Weights of a small GPT-style language model, trained from scratch on English Wikipedia.
Size: width 128, 2 heads of 64, vocabulary 1884, 2.67M parameters.
Architecture: LayerNorm before each block, learned positions, no biases in attention or MLP, tied embeddings.
Training: a variant of SOAP for these matrices, 98M tokens, 2983 steps.
Each number is 128 + 32 x the weight over its row's rms, rounded and kept within 0 to 255. Layers, rows and columns count from 0. Numbers have three digits each. The size before them is the row's rms in percent of the matrix's.

# layer 7 attention key, 128x128, rms 0.0414, rows 5-59, columns 0-127
084:137037166142060164172120091115129174150135114165129147120075086123122108113180102136140129137143179137119162118096150118181130079124126147167109119110116144122120098122073139087132131191126105148147142147102072102095136119187152187116141126128058169085193109137141076131115141121115179110132095098095128131063159151148118154126140120153110123171113117099039180121117095171157110029114
089:153135100162154102115250070103079168121091059121165125087147105164089131157160195103125138117117097097080113157093090140185145115172122131133117138159146165142199130125149079165151137126088081115152145115092129129115140145132164146151155110136112092195101127117105151159143134123147189105110105161121048129125142157127121115125158121133146116157150185128191084152140099084172200113154
083:167171182127180180100176149095174093168088144099152104050105139128177116120120183116201107135146098133158197142063141123154130058106109117164085130155124105087084109120165109141119069131124097103139175156138163154093103142107160140133110097099105104129163125089177104111089111096122146116087158166126119088180143114123088162143144106122170094148146138174132075076133148150205124160096
070:113121146155129107123112136114105186123157134163157142118161133144135113150189059151112085139086199116170195170121137154101127200140132111188076106110190092165161121105087117161104135067158185119134159142108111184156080214111154124156160107148093115180091129101074100109134086119110106182211125088125109101123084121120134167139108113100150171121103085123099164120142133126089114145102
091:099145104114068125155099142157180142187140134175112130092173154156092124099076170136060104154141149116153098124173130095136096109143123147101115150106172146130159099148104073133121144118117136092162126147123089109101091155138158132142138175071168083102133109097133160086077109137150126126125202142161161062080210098129139207107106084155122105157144072063147122146135129109155085207088
080:178107133133151213086159076152181167143113188095112114191074126131123075190151122117130149110065147106118167161139112165149095124153120093114133159120106162134128121100126137189112119080152137110115142111084132147169141193061100090140164132134080151141199089149100160116122163134134133121162138108099082183128155106112186126101121156123086139128152149155057109162091171072109091086104
082:033126134135157114164113149116137164200167128131143134109105083100050151131143158166134134145126098105127155088095123121155157079108167110175088126197117182075159124148114112089148157118091065141151154126079121136162153097115113099091136133148151169210191116158137127110125135088156157095129085166105167077108144155095104149122119111145117122165089136151138100113147072097120093025131
083:155159202129104154143165177184105111068148134107139169191167169106137080126138118141110089098188156160103123068070158161197085140099135139158128133178134118137174147176139082123134111142104084097116053146078108133154173082122119146095203136141106104100180138144090123129116150095169111104107068160119105112097098137110158140150167165113089116148133172135134078118107111121139093190098
089:112136117104078131153131133095165084184133160144098138108115065183131144091093136145064145134137118101114168210130133186069117098163122101133188070166101098135158144160117117108154115157136097077184134083145076149150072151097146149154170094109141128097109109111126095114147086124120111159080125046138209137153138069127109201118094117131110074163174147134102121126151116130130155088165
077:160151089102115136118126087109220075167188150104145140152154161104112140162116131099194165149152135184145124148126101073125110116119145119156070136177146113108117077194108151143190135115105078098168091142111078154105104170110140087163128089109093108124156081117168131134141097116134181091116118184096132104111129049177129077076136064163143175117120117170146166093110084163131113131151
088:078140138136114148140047100144120117175152114151133141132130103152075128037127112093177114123095140116080123121137118169155108133140128118159057118131104108121144149102116129174147155118127151166148088149075118103128145175162158162086184111113105130090180048137136142081145141123130135129108102183112133113132063125130069091091165183176106109181147052066109165129129213098127167109115
073:141151143122163059149133136131102141160120134175162131175152155123150153167107135145157141107122142113111065084185137142043119150087165144093090051105134185128103098125136107132161163069141131151141170116151170123091166133126086122141084104148099090130125147104177125180160138156089137127127163075157125206106166141096135092074156181095167144162187090097117128079164137125105105057090
089:149151146139144116130058180118134164147088134097224118122117130127152170150159130093127091156128108061141082107153110132178126100105087111100084151119169166155116091158149171088165130128154096130145130106138129099078120125135076092116156156102167087165078194116126209114091117140203203081101124159075101106120105122124116087067069119135123134128109108104126142079137057139124109148113
077:124086190132145122093119158140180171171099106194110175135191125086187099111094147098124153079090150147188170152165162109112158124156189115101112103095100123142119101126127084160135073103138119122092147136106178130135128141132084084184167116108170100094096120093068099169093132102129133132163124173062102126116056171162158093102062148121092174119137124150096123146153087171145134166113
085:105156171133113109108079130124159157152171187148141080160145146146101121166137186162165130093156101135106136104071079142123162113145140112061159083181178164109082128188117161108149155115130189099116092123107128125097174201153148165164129164133092181106140117130181122048078132071220112156130142113123124134162094152121124119126109114084094138134186151143143094104100092128143133146068
086:142156111130125115094107079161139172185127123117134101127163107124136154087092131128150116146133099155135122093081145122190163151136136081234082160102164044129121129178180111129126151147147130208129113139079129160142147148117153094112129088111142104090136101209162185100109117085163136177161130137083111084108102106197145122134123110146085126176112148114104164193160181137152143081085
079:145129178208074096130100129111113133129172133112127092146072077083160068124095195084148117108164153134124090139185101171096136079156107128109066123117125099145076083124051103130151120105148134122077161152085125107152142099145133038182135179126171115187141137136094087144118157109116126146114144139126114129147114138145129106113139115091158185119131091149120097082082219139120087095131
083:146204155098119160108163145082144135126104151061053130157125122151108089107152130115181186040174049164076119178156096134144104154101105134120152208157150109126107111137115124202129129106123184136147188190137134150107176145114122082131078163152104136105130193101134111186126171120102117129101116133118111118130137168131097093133135083147096113122093098172129106161123159078121110119123
081:177178110097077117164110100130119149096156109152053152093179135157090153110140164050120077175140108141118130125142089129107172119158100123108060121161133127124101099112113133125133106088131116067135115119126174186145103092077086152137157117110169124147068106197056164126170126162079108119127098127137143164185111155173092105206150119112175130137167094098150073178129155108164124124107
084:135132080139137154172078094121128126162080142090143125110118110191123150122109066138131142166169168130153119122083122128085158094113154198102136087097133141089071139121121111101112147122127147118087141080139095096128094113096118108144185123188145156093143147124186160086095102163201106132097114158131133147143171132200063156168121118081180140183153090132089122160176122147118160083030
093:068149120093127128108117122133078096146102158140165161109132113078183155154140134089100100106103149171179112148149098202147074145143113162119080126145155138057185190114137105110145095146108141099119160163148101141152125129120154148143131089146116173160138115113159135210165133075135152108108131068131121133138118074094172170111118148105091055157155111107144182137077140064139177054189
083:112128149148066149174170203126125123135132097095144143102113090165128071162108086123136162085130095140121233116046098065175152143111072085068129162149157157164129121125137168144150078108159110174181111124138107125078097115166101073091127133119109125130166103115102101089190103133160130177137133122143107173119130141140120078097154108106073088137152111129097143136095126137136173185087
079:133114122114074171187085138100103124143138121161137139154097135088138125144151127150123128151162150072126186120138120152158144134142145115115090109083154178094139084142082113102150142108112057171106131067115097194082113099175138147132072114169171136129096108155095138171167154146168115132185145158059095074143087214100179190105066198134159132113123109121131086119155102143123163173135
087:103104165135130066139120152138133165127096136142141201187090082131105081186167123123151156092131148106095111186129106177161083120089093171170130074155101104152101100114176169170091142135120110163167124126162197127102164119167158130162148146109201147103094110139115097135134143152135169112175147065183123116130156148125161078114157094080165200099111139141164093110083136079096134124077
080:159108123140137171119110062127163114113167097089181129163163145112143137161157130159170128135141150103133116093144101054141114155130120189158139141113118113139161154126091181154106113123115119137105051137109129126134114063097108088137136063154114072165207131143108150168150136152135107040080108134135124121142148155138148162055128108078102110094096101152117169233129149101065138191128
081:168101127141117182092129072120152172159148133123081058139134140111155177103018127104127114143117133113129107060115151147196138156130173106126167161158169131094130128133099095139111115161148081145154129156128135144150133064134094179152164141121082144116158127121155097056127145141124108160088071159124103128168141160164120162185135189091082121126146138098171132210111124091129134131209
083:054127133133110132095107076077128166117080167117072164162156098119109163044112158150143114153096057082128132149077113157113124125166155152091180117160146130118135135176113087051131091136116123153126129194118076116121098076128157125136093100104153193139150101121129178146149151069143177169113156107140151070177125150075128096171153113141130116154138199104133132098183136121171120158137
086:115193136108136145124159119130072154097107114082163060158203217108165110126175142159169098139153163167114069186131151094093143132075153159113117168133111086115094156205077107113134146140076095089161147149082121138072140152145107088112149096119162104143125187133108140113060166112076132098129111089145095087121108123094079180132114114128122136114108128140056136102129110116107118155159
081:127117138157138127130152140093074143115176159100176107175119146067175180156129101108130122125079174120131131153163123182160056096143140139115163131097126134083111166129158068148116116110080090112100204151128191179086146127098121138191162085133140096166124155115124091132144123152138121109147070100107119113124077082097115144084094108096150204080114128079190118114092059093104145171102
094:116085098161090126119103116094114125116107138107185114130089103120156128150134199048119110061153126160124117150175080124098101132151137127152141124129138142120124170091117119161145066178059193143120232145121160091040141114110112126127198134165131161135163117092197154098126118119108145103151071170139141128131109121150106170112091097099139173122170079111150140116149076070133150168132
088:108122144122108109081104159193099114135161157133106141085185118147032108105106081146166162147115121149188132121133103184105129148160099078115220184124091147131140115141083047116151171138110156137097151091141138114149121098210136147080147095106165085166147178120144162121110142169113140147114188116107135102128104134084176095081142139122203124113159138106156185133130098152107162134119
079:160176140171151143109104056142093143178146121129151134137114150088070072100140098162121117148112095170169112124130123071110103161098118178112085096134115121153179109139128156125126142060095165160102113077199147183139075075076168180127154085128123093119130187176125149126180093103114113150186080141138141168116109147110154084130162077184151173089126148110113123108193109125095159154135
088:115166115108114118102091167106151138146149166144080191154136165217091146123127131114100179095178119126137115108114091205168121102085089135103099115168170133135162061124113124073079165195173078116076135131134108107134093145093121183140121079148148138095144098144129128115082147120123111128149117181161160139125152179126048190119095093136093087138161104090087098166155090150148113090139
077:122145134168139131172191159110180106137155167170130113113153110183084155141081130136117137059181158102135174116079128114115126118148160122122134170070126069202062159107170155134185140156162181098179094135139097063122152092123079116121128147081106119116121130142127149070130089133090126111094115148217089136121149121144105088165146133141143212130128137105164111092190119099105114097142
079:154140150071142093115091157098138147202211084107074137125124177123092157135163116159098141130061055165070125140136138090171132149069112111109145142116103060195144107077083166117119094126199141071178106149133119090099137159145112150187146142162124139173160123139159116117101072104106159143129166115112114091155131114161120134104141149173185088134140099106130097176108137180126143111125
086:136154122152142097134143119137136107142095060041171116159167116079178114148126133117151123135125114089126116077160063163133173109127160136167144170157162117139128162166115141137172195104146123149153105168080138107146098085104160082172113101089095109148115123114152135101143141041110145130114093176163073184128121101122152085021192160113110139184145144074120144088151124148100121164135
086:129090158106146177111128142156168100112181092123160143150132167150101130105169108187132104098080148079044105125110145176109143096077149141096136110096132087113144143090118153194073102163157172186147096119108110076112139080146087105141120148150158112108125148140098210146138116122112054072109120138158195170106110061094148120145142154086165134122151092098160180162111164164091108154123
095:167154145099100132147140113091119176081150101140131128116141135125071066128122187129159124102124161201160127088078118087122133132150144158122139144140139074111133132056080106190124081133142130147135158130178106183072096082088153198191113095115127119054121199114098130123114132127111121085144109169101135180093202113134072153142129093134088147127112146151123122114214124138135083087131
083:126115141157155198163125122153185068136094058110125071109090066100131176110105101124137151089110082163148125115087132137125088145177160107134116124107102148129180157137116033145138101141174114121138141183139106193142126157117153120077127169131145121127144108171150208080125103042121107124106108207100119087115128179110127125076143143120132138138168198084140112157155121116111152112099
095:098138136131161099111130119184094122139068142206120142093082098110133151105107183142129171116059129139103101168151141114081126132159033097111113115095137133138203101118180104081125144117115172152143153142144139166114183095094114107051172134104129109179147089100144110137083175178138101163158155108103106149163158113116149118123085163144157134049148156114164093113152073073091153150138
094:076138065153131131119120072114198060156143182151179094111088104111107151088130108117117152136146158095144140099169132178116140101099129049183149099067168189081089114098119121149194100124154122115059101168127153120157160111172150148113139095151150164161118132071113160139170156142178124060086139162156145109133132156113114104100096165068175115087148087136121131127136122137180142146124
072:120114119161132179123104113136114092090159122156137139102139158108131147114142207086167160133205145055151162162104141134105079102125155110135138151103147169149121137129146180118142166151141088136147146087143097198146170133172106072149111186071113103078137143133136150112113104097173180214122108092140117128129116193180115112112163118113110182145090077141154175103067100156193105118083
087:093164105126118120152114150160093067097146123173133138085150170154121082153117083158111172103150192053055138116102179081099150063135125162118140110115083076156190146156137153072139161090156129151146082129119179104131123148116144135163128087134130141129111130125165154137109168193050176127152128113122094158104141100169125089164160180119099125159115180178101129142099152121063157120074
094:101123163099135129083117099113116122161113154093182169137207163151124142173130110127147175106163132114121117092098089149124203098138138183179074121125112198088071089085112158105144075148086082150092101162133113147105125118169158132172108058166180175098110133119104147125084161104150134119095113084054190116105140103134155136067125107123138120111078107173105148122135162167148079115096
080:101126148083204133137149126101164106120172101124160150089133057083052166188087126113113126130040144131103113104184129137123155133147140112203148123090139133140144115115166133132130161119198144107108169139094115129081215120054116116081153129147138150163144070133114105112133170171081141172152156101130125116156164116074095128091139146136157118214132119122169087122142102168108115113143
091:057149149092100121175134129113086133103190170122095136131162117147078132113169118122095092175113094123143137130196119161078145131155088154085183167150141116148083108108137166070150098151139103165054156157154118164119153198124117057093111103134070092116119129127057134136149134185101161159114163081160115168112181140092135135181144160180096131069136093105154118103165141162100114132136
081:119131156111143196224078130133136115122087073131147132125174139135129108199109133173093171120111118106066167148117085148134086123111113097125156135087149091136152197073126101124153123136144123058178122164107126146092078167147152132116131172144203174081164125125118121130146178116080081088133141120164154184141113072135123112117083179169136060149150111096163146096073124133097125123118
086:129159090110162120167092149123103130079094157072149047129123154082128154130094137100087108106158070120171116162139142074108130178122188088180127122133082133083091065091165080152132112128159155145085086161154107191129083139121149167149146131103124171142152145146186161126093180107141108130108063113115089160138180133150100150136149148112118106138134084032130152149105096166104072118151
087:151111142116169083136201077181151087138109104110146094124124129145111130148106192124127182136137143141106093108133047174140121109102164136132165089122168139129133138174112108136143146085082117145085104082096168114123109089157147081096104116205076128090128098098109102121087202125123122085148120147205080132160132095160134107089159184111076142136159081094130109120103198112101135095196
078:173117115129150147108116144107161175147141142068120180079094112207089158155131080082154058161144160122109112088165143147145143128145079119135101177124170107142091126116156104155145120120110102112132109108086088148145168140107157180090161131129132122146085121086169121156112088129098132109128190137012101121134110149149183129134187176088113106210204117128151120097129130157130181158125
085:084157164127213192131187145119140204168108104130205129128091152089121094158121149110131142087143098114148111142192132193135105124139113101186168140118142138127081125078113140134073130117149174144125109116168118176160166168136136103156112117107109161105148153122108159090072114112073081135115091125144146094087109138116084150124129130160130181062177129067087139135142065127198142136098
082:139156148115167144137063050080119161145094121132133117137126139153152128111098093124072081142036151110133102173154173148119088145153147148107132116148085199167096100168160150122140154117132087161177140136103110097163090145112154106087125134109089150150121154130073142113098100095161104103178146120156195100140132114121149136162131171131188090159107186144163173076146159160167123147026
076:153148140149126072127153113126139128103088092067101114096159153178179136200096112192114135144199126133132145121119161094148163203156117107137097126147102177095111163086113107124101107103142108103123072135071182139109143120124170094133075122111085195168116116127166095143111168124142131116114118160162115059144069169116093137120145157065112110162083101189120162166154186152111120089070
076:114155076121144162167196183144152158169074125155162172119158122107145144106118120096079124134097152140117129127163118103142172088101134157084180108149156150139145116115128111197088115086171109116159142140164134157148098116112181108138167187143123107145085117112091045133100133172090069121201167085127172132095157120121093117111132128082106058194153086137110063160137150089188128142143
088:146123124061168139105158146129152185109130120100123139118166162153123142107091158139155086097070063111080161136066121077128164080120168128173063132147083108121127203156145106137163141143129112096175098168128123104121098124126109231142137100129080126092166098136149139128153133114089119179150117121110098073087177172168115087159089167148182162123172101130155135147164133203149102132155
# layer 7 attention query, 128x128, rms 0.0412, rows 6-59, columns 0-127
089:174141167132142175070179153114090089105093104125152177118180068142137112143154123127158150093098074119128143130149124046091136116147147102154105131088125135138174119134119099160151164125082146090143170149107130152070153120146140141161132094160137100136090115096124103098149147122124154109113085117107074119186192154128145058170080149096131088165148174151181107158121159006132174120161
084:096172145171228178104178156068124074128105134094128134107104181175179168122135203102164108069154091122115171093089104136136128046161152163138056146151137103134086111093095117110162118141063136147148172136106138120137138133128134098121129151057106113166141130167128112107089129105115171132104173131140112074138112086061165137147156110127157106173119160179142117101135122125126116157169
073:077088171176131139102109134138166139137157102141184134090130117147092112125151085163109084159087168103126178159115144148148142125090033072120090103070149124148153136140112113146115173107129198118160195154179112167183126118109104144070178089134141122190104122141099125111168161108120093119140149094120131152066081142111134136133153126096180199129071104109106182116141159146056128097128
090:050150103129107130118125199162161126124134143147110181177124159179101120095102204092053131154106148131127105156158141110109099110154163140110099125133172121174139100119145081104084117161138150140169122105118052107159105148168137087116117164122171090109151131062058128102105096150124093139056117146132165056123187089145134199115140089120117126136089078070147145134149149138140104153087
084:176151168126132219104150077112124183170143143107163089199142113134113124187116082128173175098063142101126119160166132095143113121088160100164135084134151065143110132107111191123100120160122081087173148162098076151121142073095121117119098109103082105159187161099166105149177129122147096115158143081139144182091178109145096111148132119156107118107106129143077119166123149138092114065078
081:053111123165146111075128186159126188127104129135106150162169105097035097141148094152133104149134150139110126129052131105098172069138137099151079142209088187112167089138137106077172098171109101124083144154099157115104180121134158133125112150131159166181164134165140090126142176129154165151128134165156160083111149134152119106126115157116105125174100134152163102100164045076122111091136
083:176157191106110148200141127150118142136144163124156144106192147128070120147132156100126104150136095167092159097113130104143045139089189144140106126153115111111192133177099084120167081131160079102136079103065076137099132123113114112116164084125087102083165151217086146094122124084159120109154064143133111102103091152126143123120120149075141125171181111140147119123089078151139069173139
085:082111153159081189115126145131143133154128129150089193160103063125176167145116122163087092112137081163153159138150181130065132131188120108162180104147161091069139160123163153113139094089111166141151120116165100146099106154094137126106192114131129084098151083076133119115139114102105091117089146120087168117126129074106070229147148132149080072152124161101117108129170115118134197093165
079:106152092113200102095139082149171090115161168110123168189126127079149122101153097074131159131182165130135095188130130097137132104128117100153084174142190082164109076107105182152175125153136101164116118160100130126136095139109127063163145073144132112143157078123078133148123150107143143052088148153100170103109129092101171084126144028118082131130089140160181124098154118117124074135142
088:141129181159098131123078153164147165164143132158090122125131113109017161096150087124168152080132141102080148166106114157135140143154087143166046121184086082159114174106143114174144133150147165100068107107096142151115108198145136092107139111118098066132212093089153127084104139100127166109149139110139133129170099105154121103107193141115115113126177115080124145133168198123173115105129
076:103141133154164039138125160142104097131117151113087139176127148127182113149150112148122148106188170126110124083212130179067160087059094165090105144153114198185138114145192133121120167073141122170081099147169167143104146136101096120136105152144133092118126134119169133164119139167070114145083128078149170167111152130125172091085106171090129116149166107121091129095140174102078091111087
094:122190159177130128128099193103120125133099100085213141141133180151172151150107121076092114113114137060150086159160154153135148121083087069096136140123124184182084059135147130129156087181107089136119125142132155092126154150186131114117120172136117165134062156085109169137157149128126188115126176135107093074164093106123129092121086131087084168108110109129195100103150086108121091141095
082:105078134183137084140127120144099123111138142151145169106162123129169129108125142109135117108094144071108163136176122145142066110052102095150142122170076133186158151096086092188097143153121128169190135112174164132193105111165071111144084043073110154067134118148113122185141143127114175132139132100075160130076096158095172100125058173123124150126102184157116129153104089155111117106107
092:109202170116095101144106119054141175193123201121163133129141117093156186175137183146158123115129104126076136115132127145076169099086129116112116127147192148106110153162138179067109166132144161125091099174074076116120133142162151087167102128104113195131135167150102108105088139085200083097111124124104181109157076153126122146128087133111126129113124090080114102127090176167138101127076
086:142147136133135118068097143157115148123166112109128077142169098130098110156075201105081117134149083141144150126062130144151150146147094104168073144105144049150110114171156115117119140180103163146093149062102160107205106181113143059107099112105118163116170130130156115120145140110182167136152166075148047094103125071136175119100133138109067133172093154167102120146116186091091115129145
080:145107164200071107183100093127120130182153149142094131105103165071133108102105193087123127075183133121111107069169129121114132093144117135143057144165118105132136117147065086142185130120106092120146172119162128146127143087161151080171094125089156178171097099174119129136144097155147099165109115103130111131077125168116070106126153101127184165108135130107085094078113164130161131055051
083:131166116131134182180190066089136138153127168112076112144161142150062124093118136116127207072191060166088100140147101152166160163144120134101187152163138149172120113134020148163179145099087135125148142138116097138165153123092125105119129189115121118077124198123120147133050156122137136151104143097134140123115134124104069061118130123148136090155112092133087116133102127080124137124141
085:188170171105133178162147138167091133102157100140065136088147117181123139142179139088167077166166112122120117121090146144114122108169119141134055148155133078096110146112167157095093165117143157104162151084196198159130101106104094115167173129114216134153127143126098115110162112127103118121067130125111112152181148196150111107171191136133143101092118133146146082202142108062113150131124
091:089154129117133096131123138123040153127078164045088108116107112135139155134112075124067114136107103082159137121156153146127166078132127193100077116126166125140105187117117113083134147143110126154067130110130180100120132144080147054153167084105088181154165107154155158112113108188186094102128120134112159132177120112154087187140078144115163150092110139110128181157137117149069172173083
092:098140108074120165106101099119069129186116123162167134188163123100129133122152091149109078086081156157136121103144091166106105182167121162120049109105143154087151131130134144094113095146145107108152170100134077139124191116132148153128139101132115107145100092127220105194133092057119128163154073087123121143170130133142142085134108134090081059171169082111133162079112139115155160076182
087:149147146124078174145191186132123120122143138126164150092120075112123109158103125102101174071144138114142206128098074071150157133152060088080221198139123162119146126094091161153155080163147112175108117151168089117118115110137116111125166170093096057105147093117073120102098123091137137145141184101157122141088131135089106128163146095113104120139137144134169141218155129168124109163109
081:166116097124135152170101160147088173082151127162098081150107137101065138115160110159113119184113160065127190117215131146132161102143109136132093103094139146141114077127114090097103160162126117129085107102125100167060155120138134167111083150109175170132113127142101146152180132102122049158180142109106119102130134207108156133127061190087139138121125124142164109112183102136074105143206
089:149101145163161177160164042126143122140139162186161139172118122108072109184148133109078150137133153063108105102141125153150125099118099170119151069135116175105094097135123132138172165087069141180119129092137099054127151128173146162138179142153174144099065110153097076128128157160116158080155143058148139137110144074098115113112119134081201173096161121128115122104076125121110151082085
085:146117115104117177153167093159159129203169044122163130166129126150118089097116094121131139168126164125173104066095112090143109174142098130141117129114153123140166089165103185182161120096133141144104102120109165146092184065126111120109122058116115085142193156154120166143184111116136141110138125105122088148131144147195099105133068079045154146112161107129135190179135110137146126193083
079:154065128087097144144096161084139140145100116105077111098100148122156191150050109124171145147081107133107115073112128146154106146183150118138134140154143134183140167195164113135067138164108107120171090186143137176095108112139079128176113094086140164169186145132132156074134140106142104151115055159147116101148112141172171143123168188080070108116104153105136137154111095072165138134189
081:040157197105128134099129144074175157124083106113110161174128109086104135090049151142183085150163051141114184111071123090135086165148169132119142112129135092083122128158130095083090130131137139144097116140140113101104102113129187105168114113118169173111102159111180155135165167118160140167114187123100168097152168189080138121150142129167118094133108118064093145084154135119162174131149
083:141168097101142113137142134145093139155133109100173066129168139128143154103154164175167095171181155148128116117119209070141125154098131146118074142089130154146113132185067125132142143074156133122176153152151176213066090139148082119114148108083146131088109164097162167117105114075082181083157119129105111096142164114144078156083118093095157180166094133145108153042140125099118126088123
083:116120151164115142162125084076088116116177139086120117181091165136166149150121087128126077130020177107068104140159135166131092126106096136110153114073131135136143132146095050160144133132066143136146161129178118149097115081126138163174142115171130137108111178150145080133158148132123121128173102099103142159115065127146171079080108153114150179180086079153190097054102104116149129163121
091:114074114105065131140125072120114086118084120108169135155072132124145139133121200104150162069119150145053091131115114181145138144125105143138110101151120167161150189093066156129158099169072152108126215133152154154082083069165176108140144164148141125126118129072221135103162121103136108131135087149126189126148144162161157103106081106114169164147128089072158132127125102144127170128147
089:106146132119086096123063135124088072136198146156109149112205106147146107107095107172146117160123117133162093115155120145099128158154154069122183180103137156146119135126095051077132108125150113141106087130138114133163115117208156115151144100111142083175130206115132125128077133163156089080121141082083176127139108134120135130083144178167195081103141095111158224124182154140117146127127
082:117168123163158129131122135200160067090114102121123132134104160159096112112122088120105106101143086113116110168057143086163133165125072076117132108147068096185113124138100173118077162141154152172053086143149119156177122107074098179165135095169165105162108173164090126141166152142141116117108150141112155130154124114128153088140136069141160148121170158105118118086230115067060132136106
093:110146159136160154114115147148123160097145154164099173116163156184029186172124138180135110087178117112132107050188106154171132125117103151088129141117164113146123108157088116033112178165155151092084122162156148048133127128101161093169142100135146140143157125110096138129082133123125108103163128183166126111109137113125074165107103147115102095132160135066147086151136046091102132105150
080:118149163131093072106182164136205074136159156078146172158091131181149129092141189074125186094194169122126136124063126107102104119133114120070170152101103101114058159128155106149172142115105084091136094124148125161179130122115100131123131170177130125153117084112094135088097151153137139065129144165231125115116078122141109112144161139153106139134098163112129170179140128118128132065121
082:145107151117148112104127172082134118188147073107118157124151131148094159089140125106106155149122095154138094143150153120190164132050100108149173175107096072138101115062155162156075098094158210120129140179121098109097142145152062143173162136102171144149129119139073088125086076128119165128101221109102149101099122047164094157135117150153128099136140086072133113153115142124136126111183
087:150140172115119140113103142123159077139115068054141163141139148045199046110057107098120124097131119103165120128156104102102151109103146115170115154204141104129151107159125121175156137159134102126118112134128159180134130127114144092144141094090093129115094097108150127109173175037130156124147110126169088136113096142158135079036137100107112121199127116064142151081126162138105088142094
082:155076150155138154090131151130120189131171118147133144144124193085143102088157120138124141089144180139127090080090161141074131165107144187123160092121121125098126155133132141190103093119153147100114132109143143139101141168130066143170128115138053114135134165057112209131145097145137091085206124121168171136113121081133117127106108123169178130099106059080149158167111144123145101218068
096:111137138100135119129138148089141117050143119133125178144102180144131124130198153136132137067090108161137106104078095139065115129183099151079141108157090097163143165093058131166172089128137152128153158125163149159144104055081082128170145118083154153137136167134098164104093149162101112121097071158111124164131197129123121136155136115128121180123109226120098136128161139154054080133185
089:118162140133096155110145181154141086115083081084097154193110121118119162118073130131111136105124119122195100161047116115100082077157145114133119137165146113132150193113116046175079062159154084098067160159065148129173128173159148105095120164056105183109148128152102131097135135120146077134133134121155176133122139154108139108123110148109130103144136141163149160122135156062098127154209
100:092166140168135115134138104108123063144075101180153072140076107159130119092093154125144157143098108134101116159124129152111060138128054091114157112162117129170193120075177090105103164137109146158139131138155098147189172079174140169053115098143129111126123112125168087114068181143094121156165193099120117134152166169130175130186122154154159143088121122172183119146151098064134125084118
092:035119067134122108122149125150149105119136182114078133142089151112142148101111104154138117105116140075117156055209138200062123090126111084226120105109193132122079138076168098138188111150176109108127116141126146122129179129147148118114100134120145130212115139086146119094151103149155114106123107137150148090154100162119139087145069167078135111070153119142139139113123117128180116174114
079:082147109140112181081137128184173081075148117138148109074128112118125120137143154093148140128182104049135150158111138163100080095110148078119097187076084182116070170170104126102145157147114109127065143100127122162078142150153112082167145193137091158047146080161103110176098129168102147163102133173083089137079137132094155142110153129138118148073090101110129136103085116145159108105112
092:153175091146115117128131161146125101133149147171157088072120085141079095147141122126104124129147148156098138155130144045120162058139114144177133091159138090089159185136171088158138175059160133183113090160113129163123161131104118143167130093100095101051122085121155182134067120150061169087140122157126105183134160049140089098135104144111140149138173161136119176179125117146106113101074
096:154172154078143101126162082140117182136145175117135168114171141129071160150114110163100074116175113155158158085140124121082186114141158136176047128134137148109061101098162171128137074151144147172109147116150155100083153138145154141173121026141104180115123107134111159161107135150094147168095084083123151130111122125127095139097095134073132113058120088162178164089137137180122081167118
081:091058136088139127103115168070150122140106122125104181141125094156079101108106141103126148167132191144089048121146168141075109127081108154165156072147156140118135151051145093127133165146142090090116129148092124180108128092091117147081116132150091182132160122114122084049096185126072101177191171098120127158102128117135125100170131146144119091199113129150156116143129180158151076092141
089:073151126075112114159124131092092112106181125139112122144088106194104123130169102124167037177159128114111132110154130132087115174127104094076220131095129083074107086109140144121119130096146164136160149138150103152155111099103117075115121154152075147102133167096065145114170122185098153149126113086135125175091188137173144119134167136158095132126130048104103079094180125159164156069129
083:129175122108111186148055104136124180166087083122160180152135157111119122146120176155122140138137114138092124117142072115077140131125133158161114130142167154097115168080192067171107099136172093137184126153128114189082133159118140164103160158099184120061107081188129163097089119092101109104179110105119148159129079116155085185128068137175126132122152106095144188166166144156176117161121
091:123145111080130154189132162181124096130068152058119086144105151088176152123094093143096141136155122079135121117094162163061103148139124134157100149122128081100131155111131068117115158133141130146166128180132123101116058147166129138112146122058142185122158137144138107131117214136113135175074068132132052147141146141161083093143126100136092116129126050099103141143081106142073079145196
089:138137149071124123148112117152090138148117126127115124108146110081153128122120104107163184124119140134127094012209079121102139136151176158163091109141175147148159135190140158164145179114141081135152119144098154157054089141134103055138053099152114103156108088158129082128095165134145118058178069097174097118114143118136132139158070161124152132135182097086115125115145191105113117113149
083:202112160128195170103113132088087164128125192072125159058140141144115132140116160073180121135146154159095115152162117141128199121112116112169091172165140103161078130097157108138138139132123072121118108100106098147161195147119148137109136139147095127190134136049136131144104108146111094097113128093061155096171086177133173123137204154090111100175194118086114124153123156130104183141137
084:097115156152233161079167141149091147148125081112201113172093148174108128165132124144137129064173174067160091142140137131113056130106118101129164110097102127113091154062096139142155127150122197111172117100184159166182128163143134123140111163112107184098123135105140133072103153139134079130098093098174133132037093117140118111101100149124144140117170155145101139076123098113166110162119
084:154144149123148174101077103189141129082099119056129113109118121153126139145124131138124124142055148132161194125111173184130102134101124181101088088145098119094109126130218131128105176101112125195150145109122094043086134196139136144107115120108091123151094155101130168101147133122122107117086216156116185132086160116127115120128133120147115118162101140154133138068172133130167143155022
082:183131153135153124177173087113133158146089134111113108066153096135147136169080115160090121156175126144186158103156116113130213158101113153145047194138158116090148135118131157129120191103137203130141106061078179109050167118138148120089113141090168174124148130148130115141112121135115140137104076137157113102139083175105077073136129169103143143139088101159080161138122150181124105149077
080:110071072117139213158219217115089154113078151153122135123151150123145121123092122116076132172068142117114155101159121096124137103141099144130125121211140181149154108129129114157102157101172091145126151109200130145164122167090083074125150105163110083172094134074112102092101124156043096155131113066139106147113155114114068123111130133134114122145113139119107085150083138116162112158113
090:138076144100190085088117186090121181104089136102116132143156148161173087076121134147161126117137088153106178147053127093162090098149128125165050129164115132092088170112172132159132128112082109133173104178088129140138065090124084157151214117148154130091170093077078108162104173091103126164144122149119157082134170149177153108169101148115128111115152139129125100171155165129131094141171